From a checkpoint of a small transformer trained on Wikipedia: MLP 1600 ReLU.
Each number is 128 + 24 x the weight over its row's rms, rounded and kept within 0 to 255. Layers, rows and columns count from 0. Numbers have three digits each. The size before them is the row's rms in percent of the matrix's.

# up: layer 10 MLP up, 1600x320, rms 0.104, rows 683-832, columns 40-79
# down: layer 10 MLP down (transposed), 1600x320, rms 0.108, rows 683-832, columns 40-79
up683 098:136174122156133125114126126108130127135112139083143082104119155125113145144133168097135178157176142108141114098148152146
down683 105:172117127094146131142159167113123104104143116118105133167136140093202086123138095122161148135119147122132148128131118102
up684 099:152156172107116099130137116100156116136163082117130157136119127140126126139117141134145046130117122078133102158098148140
down684 098:151130135135128124121115120147094150173144124144137148125114133158138123109096130114183161098113143117094104149141124144
up685 091:120086124133110086121119142109134118182152078168131124137086144133136125115082133116143162108140154164126131151103115168
down685 094:134146131133161112164110106123111143122144142120182141176132136125166139118160138152093101176111135091119143154115148132
up686 099:131120124155152141139081130098121151160154097140131131106125125094094117100186142102119127139150142143145093136110151138
down686 096:129125130128100116135106115091150123113135155121099140171130148109112150125128175106121127111156103159107162131146107147
up687 103:150096153106114118153108066131089094146159203111121105093172100161125122115122127120123121094109091125146131119172172099
down687 098:118089140124144114125136178115077109147160118142124092124186130140130141083108111129130093083121116161139167132109146089
up688 096:124129155140098159145187112155161132120139130124196143147100109128096129140134101124158111152133095101116124106158097097
down688 103:156106122122158142146084175118195137109120133121165109141113103107157137079166164124174125118140178111115162127131109152
up689 100:139173110110074134107067208134168133099118082146151142148118141113134135113104139166109166079102102160160130152086113121
down689 101:133138116134123179161138132136118165106074137109159115140178094133148122094131122139109140140102111137180134138198151158
up690 100:133116112104164127163111096126129096104128168102115149135171103160130149140153141140079100059117137117116144153120134148
down690 097:114132126096065114093114135124099115118138083150132125119144123100125113127127153153140147101202105174121140105107151128
up691 098:109117161152129151112139111145133094128109159135144130121148182087145100137128123087157142129152132164174114096123120138
down691 097:119166136107086170153112138145104173171110136128130092095102111096135134096101150096114100125146119137083116165104127122
up692 103:106153104183142147089148153127098116163118131159125114144091117122118144115069127141132137071150136155148107157149103125
down692 106:138109089109133127169132123116117084152107118147153094147124148084152122142160132130155131126161166126080107156115109110
up693 108:089116094126081133128100159151135124194146107110096113096106175170146119089130152148145149124104148138111112115091147165
down693 099:120106157098140108099146094148143097098134117123130088191121145146139124124143097157094128130107140167146077109096101130
up694 093:133112119120127101122151105140112149126157128102121089118138142118100158145130121048101113101092173101106114137135117119
down694 104:115153133115103140136110135142134103144096120143075102199123129125138097139139064117151104117126137147076150157166134141
up695 100:120122148124107136113121099100120118104140109114146134143112119127171119123105093140123124128187157119082100141127139129
down695 097:119123144144144118123146157178132161165088095160185131175122145121124121145108145148125093084141107107127101135134158134
up696 097:106122160150138135125120128116168158141103151135132128108113120091112160119157151132148170154130181124096141126153134137
down696 101:143171146153110115109122102151111144091161136152114159126133138116149086166123149123137081133130153139131113156139133146
up697 097:124135088117123140107177139118133147087102154146136154098107109140119118098070120169122126129109099118118155103136130144
down697 111:139071130117118123132144085149128134121179115138114153167141137150093100128133104127152127122086151121141091133146076165
up698 100:159112135113147141152126119118106102136070149135085143131130145161128108155137099148128111155136116097084111164148138126
down698 095:110130141107120131114138138149130144146142110117129129133115060162142113115140129115106138133116093131103138125113156114
up699 101:066166169124114083103138113129165160146143125148109121105146106081135130141116149140134095120109144109145130066127146180
down699 094:131168133147133112106135158122106148123139136082110108116112075127119113156126170089159162077126119109086133128079136175
up700 102:140126191110080143158179127130113115121134174099156104132142148112148142147136106080126145163095145143152152120107150085
down700 106:116155141120098179109142117090117156114101135104136114166143135120120115121106139085115150090143146118126092142142174112
up701 106:110125174132146097127165138127132114122119125131090082162094121110093102105096108149145193098111121169144083133143136103
down701 101:138129124156169165124108150151145152114127154146124134146121119129094122163136103115158143121149123110143137136152126124
up702 107:131133124141125111149140144088112160131161132141139131139119130104141175138112107136042128102141137123135148111078120142
down702 092:143152138117167124138123145124134095105144110135166104175140124106135139166133154119118143159084111120145168115123111123
up703 099:124093119114096133190157121132111093132113113122132123121121104147131133147131141153092121135129142125148132173114174115
down703 103:142108156155138182122140140110130071095092149104105111083129128134123131142100129150187121127130140135141102138124166190
up704 097:127140133132101118134102112116125103126116098099140106078135101169067161114146112137160075151140163092120108122123138104
down704 096:099136089116130148122137127110126115119089163127144142123145139144173108134132124074104117107069125131103146151131131147
up705 103:106109111151119097149139107113167142154097124123114122134144119140174120119067138141156142164113142152149135130139141147
down705 105:118145144144143129125118144148145156102119128158111153115088117152178119171120152119126082126170092144081119110119181102
up706 096:121175157131145114101143112126081156118144129113160103147126145142138108137112177158153147132116094105137115103097122073
down706 099:128102166157144142088142105139148144121088132123101118117156122122088162097107127123125157143106163081128154122147099128
up707 094:092126157168122125106125111123120110147108113146121050101125124127121101111148103212148091174139132109133133140114149177
down707 103:105148138098119185111167104134100137090088094093105091104163192130170094178155130117145136151138206126125135121098108146
up708 099:177099099106143151175128134123148145090130108131106124158102135168139133112123132128144107090152087112146180122110094153
down708 107:158147116129136142072138141101160096076111180116133106123132175122149132147137127127114136188117122104097201157075094144
up709 096:182131126085148152147112113146104146154106140120156082070126179136124172139103114109139120106117126109100159135142153100
down709 098:083185149110120147126135123137181096170151115149089173182116090123137127109153130152104104143108140134180105121141148125
up710 102:130161135082132137080107082104085119129140115129140139156134146115132153118152139104104139110091168140137127142130120102
down710 099:124130137163142133131149167131132132169138134123103105105134115154150120120130149142136098125114107140133106114135165110
up711 098:136111140139099144117116135136098131127133129091105129137154099126115106149159140080208136110154136126118157128151109128
down711 093:179133129157096119133126148113147110123171116150102128162148132119146145135111077150049116128183093114137120147116097102
up712 100:102128073122133121157098116134084125096076108115128143126130097104141113151126122117133096139123149128101131150126135163
down712 106:119121142145157130134156162115098080104130181109151129135181129128160120136118156132115159178135172084112111113102180120
up713 094:107109127098103117124126079103104110124155145179104136132087120064124127165167082131143163142170133125122112137111099084
down713 096:103116131136149130115122122134152140131145122130129109143121083020136137120124149125132129144131130126141146166105118142
up714 097:124129097157142155124089105140108162193137172111098159153118114129114150112090142084109132102106117151147161175100151119
down714 102:092117133133151101130147115129160129165128127141174124091158134161129142132128120175128138159140096096143104099145108097
up715 091:118127141125127124158135108138143135138135154116165142137142119110144108173121145138095117139136167099129130093136147123
down715 085:147119096114148124104141118126121127116120102128124144170087151094093096141162150130151103144178116114116143097142098190
up716 101:128135160169148106145145108129110126077165122121126120115096183100142111141118144104142151089108136135153163152111168114
down716 102:129096105110147108122082122168176136100140136166084121127146114138158140119130086158127108124119118095109149097140143111
up717 097:091118129155131088134155114115099140115121107113163143141112153169136138124090150115127147135133139118088123152110154122
down717 090:164126147120118131148090165124118087114104126109147138090144082132148124129103134108113135094143138134161169106129137143
up718 102:110120126100156133167089139149134091109117141139115151101128130140097120142161114155127116112104102154152107081121139126
down718 099:097128137138092131126089075148111140151127108131092081143136158122087097140114130125120150104148101126142104150154117154
up719 102:162161132101099112156114142139110131135110115134091126168137101128159088128159074123091104120108131124156135083153164126
down719 095:141120139143165133100166148054174132112144136147093117118132086142146124113135126138162099148149093101158111151128119123
up720 103:129140108122130108113129089146126129129151081139149132118179153131159086105116104156140137155102187149135106107143170144
down720 104:096139090078109162166155142126115083133117105132131145140096095140136115131147127128118142126163149110125106114149140094
up721 096:122111104161111130128118150107127161144145166128130136114135145139158148161095079111131170130145154144088106128153159158
down721 095:127132094154137118078100143081109132121114143126134073096118139098127146103158081150136164108119129110112173096151130128
up722 096:149132137140161115156077097101136134145156100125117122100092150128152098168101154125127105122125088120114133095131133158
down722 100:091165139100125111120074119127090127103132117129078137145117088148123127103102135157144136075161157116094076112122148127
up723 107:133117115114183140118143155135117135091148120087096152167115180131162144117123080119155115157114103136103163142168138135
down723 101:093118141164162126099101125137152143116114126161125118111136101109134099111100155128132157065188150155176101160143133092
up724 097:158124131160120130140108131142136134122110095136086171190136139139098115104117109120097077132123185142119176157115113155
down724 101:100173142139111109128113087155147132161148127115100131114129068144063138085135111095105097140146106125155119116118122128
up725 097:080138120125137129106124117123160095125125162134080136095119129107133116126132085067105170152087109113126109146151135113
down725 094:190129114140134119121142154151106139132146088105137126178182148149144153149134119096142113134112121152133174088119134130
up726 103:141143126132109155136089156107142117152150184161121148134118118163117138073095142175134159152088157105111135147143129127
down726 106:139144106082094147171131145146168138154087143113145127081114149151125081118136124125119145123099131140143112136160130142
up727 103:138119201082129102146098119105159140118117076101118111133120146128131142122159155140164189077130116144125113154143082096
down727 100:075124095105122082107132127132154073170152123109147166126174134168130177073155129133059120144114115125093114135161125142
up728 095:094141118176150127113110183116077122107116142128119123146113123187103155107112081128145141128123096091110105160108165114
down728 093:120145148157143101145107161138134169110081149139096137137155134156136109127120143115114073094134152085110130121142123122
up729 108:126158135131148108118134112162102100078132139129158154143125162119129121114073142116142102096132132124175110137166104119
down729 121:157165111142115151111100128125148148118120093120090138145107215086140131156094133130142111134133111170131133124168176155
up730 099:149183120066116132149162140164122121118155101127142122164110117164095101178133147103128147133079154105143121153114135149
down730 099:133147110112086145146134155167170185146148120154084110152125153146136089095166182088142103166143123116132133143134131114
up731 099:116101112165111104134128154162091141110128118131133179109106162102129116129140172103173137121186165191168152131117120088
down731 097:176122123137111110118076134135122138157146135130113152091158173114129150154133104141123125133084081146114102116058119124
up732 101:143161103139142157182107110127091084154106128125117135129119156121085103131121115153140150145116083158145139134143111116
down732 100:190112155140138127132109112126125153161139123122181113113132118128142124100137110108104124176150121102140098134193193103
up733 098:128175087142110111110139160106158094113155097079136135151112135142107159154133132169135073119148165157089135151167155121
down733 098:137106104146130135150169137133113131103188140121120124144140135145104147099105124134137137120101167125152059135103110107
up734 093:170140102151149153150078126142115087104186174109141138139087156170108142135152103110150104165130081161104140134136115119
down734 091:126171138113156126147113109138106101116116089140142094171176111073140114094087134110133129140104149084115128151094112163
up735 102:170078103159171156155115116175157100124119139151122125167093167156121108146127167109152134127102137125147134140140135128
down735 101:087118144149100116096149111110148128138137105127128115098198119116147152127104127109134141152133113167145116112128089097
up736 106:112179147095168119136123112128148120156181079126125120099154095127104110108105151109124085079107117138156191133089134148
down736 103:092113130169136142102092130113153090167137100075101129148122124111119124131122079110184179060114133129134152115136184125
up737 091:093152141152143122164090104124150131141118129141149141143155117138150134121147189160172117091134174142093097079141114131
down737 092:155112082134094136125137153131138158119106090118127156082091133142088133147154138145101151127131068090123146120101113127
up738 095:111139102098115141108152103138095122105104131138179106144125124099081112134085091104118125114115168132127106114131118085
down738 104:079097146125109180134120126137150123138132136111095100132119155131143138140145148124118155140117136159130134105135126151
up739 098:076121134148148105133116149139106116101138102122138126091131137151079158197152131111137114188125089152115105165115107096
down739 092:127097120152132139116113153131067175158131132117135138144130098148127136125118152105159161114178134160142157146109077156
up740 099:106156158135140120121168178133122143158090131194128124095141101116124116091113109117122107139142121108130117141169143140
down740 092:108126129075176142151135071111150113088148162119149131141103134170111126107161117142087131146156110090119148099125171118
up741 101:121143159191110147107134131143117142091078148077137154113119157149104099177114119143122102148145112156116127140121136116
down741 098:116142123139132140171140130092153141129118124121115153136090093133116108121137185149128108085175139125150145143125168119
up742 101:072164116101141140147134117085115159140149106127138124118105144110100108136134135136125121098103138096138169135129166115
down742 098:130124134106137140061136143126123146166161088141129104134133154131117078105075130137140096161114128125135115137132152093
up743 100:085148149117160123133134141144093123117137113159128115086089115082111130114093114097158133100144089136125171125132138151
down743 109:133115098128110164139120102100131119113105119136134142150131099113140155134171092140162133120158142119120138144111142066
up744 105:115085116143132133087139114143111074115116134163134114115168121145118116104103107132094129135108122144133100085118152115
down744 100:093111120109135139129103148139126145167130106168081118110107128096092158134126114132118124138113095119174142143127115136
up745 099:107093182149141125121133141129123121124162144116095180120147125123126138157142109123117166106165089155148112114106157143
down745 107:148107139128116183185116106132125126125112152157151116135142118048128136129105155083163139149133138136163089134150167155
up746 095:148114103104144146152087131151118147094116133128107109140121121112117127134105105114109165139121063147128136134095117099
down746 094:121124146156108081108095156110093111141161127152143088153177134155110124139198135181158145134104164112113133155133115118
up747 099:121112103169155138192125104158142111139121137115119164089152160103084118083155127104103097133137153147125170167151133150
down747 101:154079128110135162140121148143129098168180145146097108129143165125138136099139123105125120162127138120137149149139123137
up748 097:101099106155096178137105062099116104109151152190129149081114110126066089102072136110117110139132160113152116102133112129
down748 104:120149131124146100091095098163186123088138132132090145102156173098111152139126119150162143144115132123088142166148179097
up749 100:098101153131166100081170150107151129095161130123117093099144123116132129148096115124137110100166122112136147152124148160
down749 099:122122117169127130100114114129155099129119164113130161126145133147113152175172122159120111122154129110122110167136122151
up750 101:157073141132103162116163173153082163116130086138128127117125152133142098093119149178158131113151092143145133139118103111
down750 097:118151162158106077163146116132122140098121130106110101151128153130089125135163108129098106121128139109093126155138165135
up751 095:087146154076152117120176152132140136123139113169090143135092122137112145166142148126124128141120098121121119132121096086
down751 095:125104117111095095161086121138122156122173101111116127150142070151120160144135127113118142107143103184098156127128159140
up752 105:086144142126102116144130117059136093138121119146151135129137118133098115133122176116116126156129116130128113127146100130
down752 101:163097115176123089138156118091145148141115121152156137108125106120112144139106126155133115088120135105133116114166148114
up753 094:117160118132069118122144137134121132086164200161132157151127130155154126153131131106154114154149135142168120111122112128
down753 083:165171106148101149132138112150121135165109102135137129099121094139107158142082145126165071112101095114129192111141119121
up754 097:110129098091109149118115140138114096100102077190133129106168135115157125117107090088098127116135158099137139143113104172
down754 097:133116133165115122148123112155147117126133118108098117164138156121144110125170095121134118125100109100116134093115137102
up755 108:122114099142128099102143145127161122176124140164137131110143109123171133101121145161117125136132112096118110154122130108
down755 097:107063132153126149124152149125088134141134175129160159134136151129140098130132152175157143134170126086162106118082135161
up756 102:122123111084071122131126086115080185111135079112134167136150152155134162131122148096148136128126135086142136113092118144
down756 101:105142130083117093197142125129150186155143149156120124112084102137093108142144123167129117141116119116140122157139116136
up757 100:099127121117132113115111150142149086107091110102128162138112178112163171143144115128130115098083161167092178159163152113
down757 095:111078145168140134197122101132167136091104100124100121126145151101121113125102132096132173124120168125102119127117152171
up758 101:102116139160144134124114104150122107137155117113174141118134117104113143138110117165158141166123154113145137142098100156
down758 098:077116148128127167090136150107125126129137116137095113147170130149124148150118123116100169099153110133142131122119122120
up759 096:116124125108068138147108170130134147101128105145116131153149128092102112112136131125142107126140062078128180145112116112
down759 092:101167142108124103127158156096147109141147126132109098066105088159136126133131149125131132132081184178092082140145155107
up760 099:126184113133082142108133116127130176144157117125129104133104136187145113139099103108147122104132137142089078157109174159
down760 097:137126103158123119116103083148112117169137089157121127097131143114136118122108125163147120180099130133127107109111144128
up761 099:095115115137125159123134120133125143102121160088129183102095163130124114141158151134136121150103145100154096119118140144
down761 099:152157145128141083080160115148148166115128108152111094087113112125128135111137121117101118097100168162094173133110102146
up762 104:153145142181174140156168112152112143059130148078105091119126144072150138107089162148128141121133129113109106132095110159
down762 098:157167151107163135145128143121115123095119138106152106104112124135094130120144131076134125149149108116127124126140070083
up763 103:112126120094121134080123107090149114140132109144148082155112131085134182162108110119115109145135107120123127101130110112
down763 089:126139135083129136146108124150149147089134151081137162097110130115163137126166161117159170125100091141150137099127160167
up764 101:128156132120147092150126120150144126102130118183131172148081172104118153164139105109091155125117152098119115136136136133
down764 102:133116101122122170143108121108140126176129128114140153132151123162131137120107082119131106082149128114079144167107165152
up765 096:140088082138107152159100135100077135140151119128163121106143153105133137113114113123112131177125077122138097119115116102
down765 089:167132169148149144108112097162107092111152137170131117158157102154129111139109122117133126116152146116138132129106160151
up766 090:117139177112109134137108150102151109108092117141167159125127090093125146150129126111111121132142196114159129128109130153
down766 092:091103087114106101115161117159103189105173144119104114111140161106122143120131154118138162127169090125125161174126148114
up767 098:153108182174126100133160127134108142142131170133161095126170133119116103104125149116122117112130136116166157114130121120
down767 114:152163167112140126135134086188111123139101155138139100089123092132134124086127154173100123117132145142108121131134086128
up768 094:131129107101100150100125185112132189131201159154177135167117146118094160115109142113160121152110143111104132174151140124
down768 090:114124136138133138166101138149138101137107153094137156089086110156151132089123155153127131144114125158137083176126128105
up769 098:136075146122086163115137118161113087093162121121108155130153113123157092153101070164087087121161096104112156128124115146
down769 096:138138108111118114098138139130113120132118133113169137131187136146131140142168103133127136115092126149144140095094087134
up770 100:094123113117081136097114139119105102118145090133085098097120163132129109129147140152143122106136133115147163117121141134
down770 105:116131141101157130123052074115112156152134146127127100137121133130105131133148141100108118131074152174142131114141103154
up771 093:082124154132102117107163129094153135159175165117154104117135133138107188107126136123124141114088114127083126155157124106
down771 090:126102107121179121129082134125105134157090116117107136112098127185133104174155178129141126140157109119148119152096128126
up772 098:095140139108157138114109122099092164112083124093140167114119124127121123105127094110097136094123134092127144134162101120
down772 095:117155142130113122123201145094127144111139123120170118085120104133128123131136107126053137110167129111171145156119112086
up773 096:133160114122141081122120141142132131092094124151122126105109105100118069095122082164164112159123111099108085162125113126
down773 090:104111115119113095165123134097086118164106189122136130119101119116086082130137137158154162127117107166119122148096131157
up774 100:134121130104134113126148085133084142092125110140128097149165098127109152137121142161107167137124081115116071105087091109
down774 097:141111125100110136142107085148155115097108146120136109110139129148157150130115110103123135148142144125116153109152146094
up775 101:129110149125112130099141122118119146132112148124090090120137134192133157131127100125098137140128124139150158072129095100
down775 094:095144130159122076102130172166133125176127105151147131118152095121098122087106183121132130131121150140130114150175136122
up776 107:100156145110094113144138117114116099141108109143169126101106088182101065145103139166148134122107145112101128126122140120
down776 100:096128138120149124172140111120113105114117143119118162110126152104071145102203128126141115113120102119148130127155126082
up777 101:136115135157138164101170107122086119133122105106133134101108077121114150118127160090148119153100140125110099137090153139
down777 099:131111133127138159111128149118149091129118164183129142125144113134134123129086081128157125073149092133145122120118154104
up778 101:131097100131103160168164141136150142157128114169119163120118128105163122107082098157119110125154129126132165109143210144
down778 108:153165137151145100150163128104171076104143110119147147117120141163153099145148101065110140145125146145103130076112135127
up779 105:103145149120137122101064142138138108105161122089138146116115110145138090124100138115138107110109118108122139169127169135
down779 121:142102141114178151062118146108134121102153119126134158161114134073135118132139113111137144115120100144184155126130144143
up780 098:120093158149108115124102145124114104132133150077109125137103114149138113144130117187123128133115130164125092055140112112
down780 089:155106126126129117097158119128132105090161138119172132136119188166144127130143104100133128123055135126106136120168139125
up781 100:092115127130130097125150131125125112156147126133100114094186128123138181131149114113080110125168122146130120119125124129
down781 103:175132115148130171099177140124084152062128121092130091162104126174134129125101171111156124163126102111146143085158124130
up782 100:132159162094106113105110125168124143138129137122156130127155162127112137068136097148156088096130122137126156168095133171
down782 104:126108152141158138131128095150150155136116180157108113145125110136167088146122113120158174102120172147139165095143115121
up783 100:128155099105120128121136105120109116109119133122181122164101165207098120126135088138097114171132133113165143083093113108
down783 103:135129105126132097169107109092107136120120143096142132123112124171103160076130157155151102170124174116079120109130132137
up784 105:102094103139139176108108133114174126151107078140147177139094123143167154089107110103118109133150119152107091102145121138
down784 099:099166121143150129106161130104120078109139127106115116146118080129109149104115102137146140093131150118136123105124152156
up785 106:101137149140125131126154109120103135098114109159121131139094112203115127111155121166075116123146156133136101161088134145
down785 096:091112135117124117168150133123135136094134155116161138112094120122128153107145112159151132153128123172156128139109118133
up786 104:124098132082135154179151136157113132117112127148137096086122132105116172145135130104138152128124140118082131150140129170
down786 104:107120127116156119137134136101142103137144133133155128120170079134166183130170112143190107105109141117136143163100123138
up787 097:111143142169100130104147129144138119108152171087135092089134135139082118118123126157120135100155139116146138090079110097
down787 092:097099089144112111135142117106178124154116138119148098124099117161137106116119133105160146142092094132148144139131096103
up788 097:129088149165175134117116129184093152091142078171125145129097146163107126119162131101094159143086151127139114093107144122
down788 097:095146120135154161134146114074127130123100163106123159126123176127109100131125105136156141131107112127108112119139104088
up789 104:116099114158131180131128127134142111123173125143096130120117155130100117107150125206120150120141117130101123111171159167
down789 101:121107164179120169146111124121147135124137152146084097166096069124111144147146122159162128108144105104102163129142107121
up790 090:099149113137159179136100130142145131089116121149105123118134152101140131192114124117159117159112133126121140126167191075
down790 093:158089135123185091160121119120123138151140131142121175124146153190125123128154131163115130139166123090155122133057114157
up791 099:126114119187100172096148165146122125150127120140174161127102135110125148177141146128146142128157140149180114124117139131
down791 097:130175144120170142106089159091098125129124123130101150081096150115144106133127148111143118107133096148128143156150152139
up792 099:107108102130089073119135128141135090059156120185118129138087168165148144168157134122145107159093150130145104180137137137
down792 099:180119121132132115122135085108108104128064080113112123123171118129162098108138121117126134094155139157138182110103128138
up793 102:141150130121103069172108163132117132103143149116130132098165102114126141096145126147100143123134135143143133103110134132
down793 108:141138145089137140152138157101147110112100152148149120136133154107125097133103178132154137115129112137135092160155116087
up794 106:146153117110125172144064122133100132146132113132145108119090145115098098146116089120141136114097128123125118082111147169
down794 093:143183132180114112161136140141142104142123071130132106112107124118137142085112084091152119129172105104120175132110152132
up795 103:128134120154145119175057140130127085144053142149176159121163132124121150119122091140130135145082153107100156073155146121
down795 102:130133117109136124075144102132133150111160125118138062135110107124133160130117147102126144150107160119156148134137162176
up796 097:132150142121154164122123095111118102156098121122117140139146090147120126104142142117156114090132138147159161168170136154
down796 104:113124124150134161111117147116109146107142174126108126140150139112107125117119119125114116169162117147161114121121125092
up797 099:143145088190146116118102153114137158126170112099103149134128129110128175169157104139130174098119104126172172143142118140
down797 091:153108187117114202213121131163118100140112163167129124107127109123093147133134121131104103134122118105125087148120142106
up798 107:130129098122159125119092141116124114132157199106145135133101147167072117148121137120127133123137142121162138139128139112
down798 106:115112140121144147179155096151122090143097125130102143173152130112132115120119165159117151099137140151114146092148122115
up799 096:124100119119120136123137089119143118118073128108100106158129157151120120187106125137144136136155097171202136116120171135
down799 104:138127116112110157149123171157173113089146112069137114166105096150154153138122098097147178134137138113127160147147142131
up800 098:129149099126106162097124159115128102181173160168053131135101097100122117121098106140122100116130095134143075138136133127
down800 106:142148115146113120104158173116171155107092099131152140123147138133139127139161168123131114184137126144086107156125142129
up801 099:133126117117116134149156104087124109158125136133115102118157150155110099127115135103142134141166127131111155164170122160
down801 103:115131104127133143109127126125131160164112154139111143110143112135146143133138181128101113083179088141136141126145093165
up802 103:152129147103075133126133070132127110099128159099119158083076108098137147120122145109124137084085140152167134104120118122
down802 095:121151119143162110131111124128100137172154114129118127128113138119115160143144180163062057169129114126100105098167149120
up803 103:150145143117138133109105147112115140172150132140156144112116079176133106124123125113114114161060133131117102092122171130
down803 100:166108122166126101140143091107121127178114108119147099092160132114115112120153163097162166103168093135139145150103126113
up804 100:153140099130111154076119135149106131133137090134118150126096148106137103106106114135155136158139141129077103128131105099
down804 104:115125118119118129089129137137136117104151142148125132130123124086120143145105135097130075148140146186106113141093071111
up805 097:122164110178088138190111119123102136138143151157119130123164107100130145165067123118146086142129142118146111156124142105
down805 107:149109104149122109145121074112172155115118157142147109124168094121136120086113126140118111174082137164139130153199156118
up806 109:090152095166098172147149129105119125098142102182146123123078098142143093125087158160088111111114114113132122123146133120
down806 114:119138132147114128125093117137143126108122142115123137116104108160105133125174117155119144145111155120119141088133122127
up807 103:089108177127106147138080162166124142140127091128083145133095118132120125089080109149092078117165141070100109066148141047
down807 100:137097117123126131112116131101100136086110128148143153160104156075109088100112121164143123093111137155189176122147123165
up808 098:104131125159157096107144113121122142157130124103129111123145119117108159164086140166117102101144117138125160113111158153
down808 096:102133151089098166139122097095131150139168126130104113121126101162137130144141120129107128130122106140140121126070120144
up809 094:111110147111147113151171156105101108098100137110104173120146157164080098130126130148127095155110124144127169132141176103
down809 097:100152155108140128121101125158120093146147116104103104157122171118081163101140138144089087127109129088127089138149101124
up810 107:097142143144094131123153155187120145175089123131143115151145172127124142124125139099080091095122143142137142172133146156
down810 114:117121174153110134129123141120151144116137138138188084123118119069144112119095161131105139123123109138175113139121095111
up811 099:145176137142126107132115166072125107126132097132129156091110143138136138142132091131132142129106144133138173117111119121
down811 102:115135097163115110103148120127121148102162128118116133160089141103101091113104131135116116124082117157135130129133162141
up812 099:145125123111117144135161143133105154120183117140091132150126134144133166107146091119115140127123087119137138156133124162
down812 098:115113112109129132146121116143160139111102170098152133155152116153156125177104133121104088146118142182144126154093140100
up813 104:139152103114147144141159146151147143103134155071096161111110151156136089141118122142125146165125099099151123117128132162
down813 114:125167119093064113112102148149104100136144115128119171123120118168124124163155154164148110160123105110153113157142133146
up814 101:110142139148125140146138162117101143124175137128126136142137117157107123131115066101111117164086131144140116115110084149
down814 094:092139096154160125136114103118157162127133098142131118120131167091098128113120086174129131161192144080111128103120169103
up815 102:146120175158136086163150108161145080149146176128111109084108101109147119195134155117102135125141099159140140152118169155
down815 092:152130153150143115130141133146111117118131144128166157132141144101107081113156102112157095148133139126084137139133152133
up816 102:119134122115141134134104133118114132111146100139153117138081136079125159168118111139137125102144131106076117099138113150
down816 087:142164153117087130104174142131164161138183138080134131079127156159091130104119170154147137128094134136129127131141119118
up817 102:114162133169130176110112119120150097185155129131163110171154137132131126126132098140137119104153106138128117158148118105
down817 103:180129120135165159077168115149124162155177099142118097105107141099147122117041137125174180110106167141122111139167103112
up818 100:118118133130103126144135135149122105132108150100110147124132178076117156144138130115117144127105139114096099107138133121
down818 105:100085179132088154156128158147121127180106091122118132087141115090129147121128116119125133125131119155158111125068121137
up819 092:135120163119086092121125141149114128142120155140117086140115084102142114149124115120173167113070144162119109172149135083
down819 094:136135092124127162121120124152144131114099132161152146119086086104131101115133119172150092149098104112149159079110124147
up820 103:093088154118137092105131100146103127102119137126129177143145128098134102141123102153103148094135123107104134078133166167
down820 107:151122150087124113115125094096161146099128117141091143134102152108131126163150161131106128075138121120107132113120106129
up821 115:134107138114138098131118119177154114128112143170106130142140166174146147129118127115141099148135132118158159127098117114
down821 110:123118106146144089138127117133125135181142110154107156127101123143128114112165143165126076109126128123156130082128130152
up822 106:112161134128126114116149101163108129143128131078127162149102101107191133110124115113122155144121104138157104136107137091
down822 110:128128113156177133112148136145151123137084120113117099148100073160108125114159172118139097140129137157136104095146138128
up823 101:101093136147127110150140119111098096123118108114132183127087164090104075085136162097125139131134145117141141119081111163
down823 104:158157097144091122117134143114150153113145136091066167099129129160138125145092108148132164114141155122112124088122122086
up824 098:102097189155117131143187104114152113146124084121149106170117088103125150138131089137140151096135130156133105134159117132
down824 101:115122148121140145141106088127132176115121140127186150115134154158180166137153127136099163122110138123135121158102107108
up825 093:086119113118108147120133087150089188075123075093132133133131125124147135115152127151144094135144131139137123098104087122
down825 096:119108135131125136169121149103135094187150103123134093134070113130149105140165139151125095172099130142151133100134129130
up826 110:133139114159152068135115128123104143153108167123140131104097132151180133143123058185112095175141112111114089194112135149
down826 103:144149086113168128105120124108126124090166120146136114108161166117131105136097110127135093110130102117151158133170096117
up827 104:155154129160142086112137150148135112129118121148150114119133140152087092128109134135168138183089139103130135105106111104
down827 107:110129148135115155145153155134127139101166124113113130153114125091165160187142115155174099158101115143127123123171146127
up828 101:077133130104124156095122101135139132093129126103100172106125149154156155118137123136137097081116106163110111129126223133
down828 105:083136145094137153182136149110105099114145178116158124109095151083106163140115110128114129103129076119160103119131142063
up829 106:116144132086139134141115079145084131121093083111112122115109139111124124136093091131081099093088124161159102153107116110
down829 107:071086104125121140175128117151098134154150129124077140147134118129079148103134117161125088108165175129150111116194100135
up830 102:121124133102121119118135124114125152129147079164143131132118106152103129128106111153131111148128137151137108177083142137
down830 103:134127100121119134124138182142116175098124079155120145085103117121077123161098131126121126129132134155183125111093150116
up831 096:108125113145189101104127114147123119098185112139109112124168139178146106111142122117130132094121114117136127126160182088
down831 100:072140127096155102131130114090095133152103093101107117128113128121106099114124179141118118127103098154103099165143115105
up832 091:109111149152091162135114117121154140105083097114157091108084132117131171157128129165138092132162140128135129118080114138
down832 095:102140115119155129136149134159090121146168118133120158116123120104131123125123128114152133152118135121129087122138120094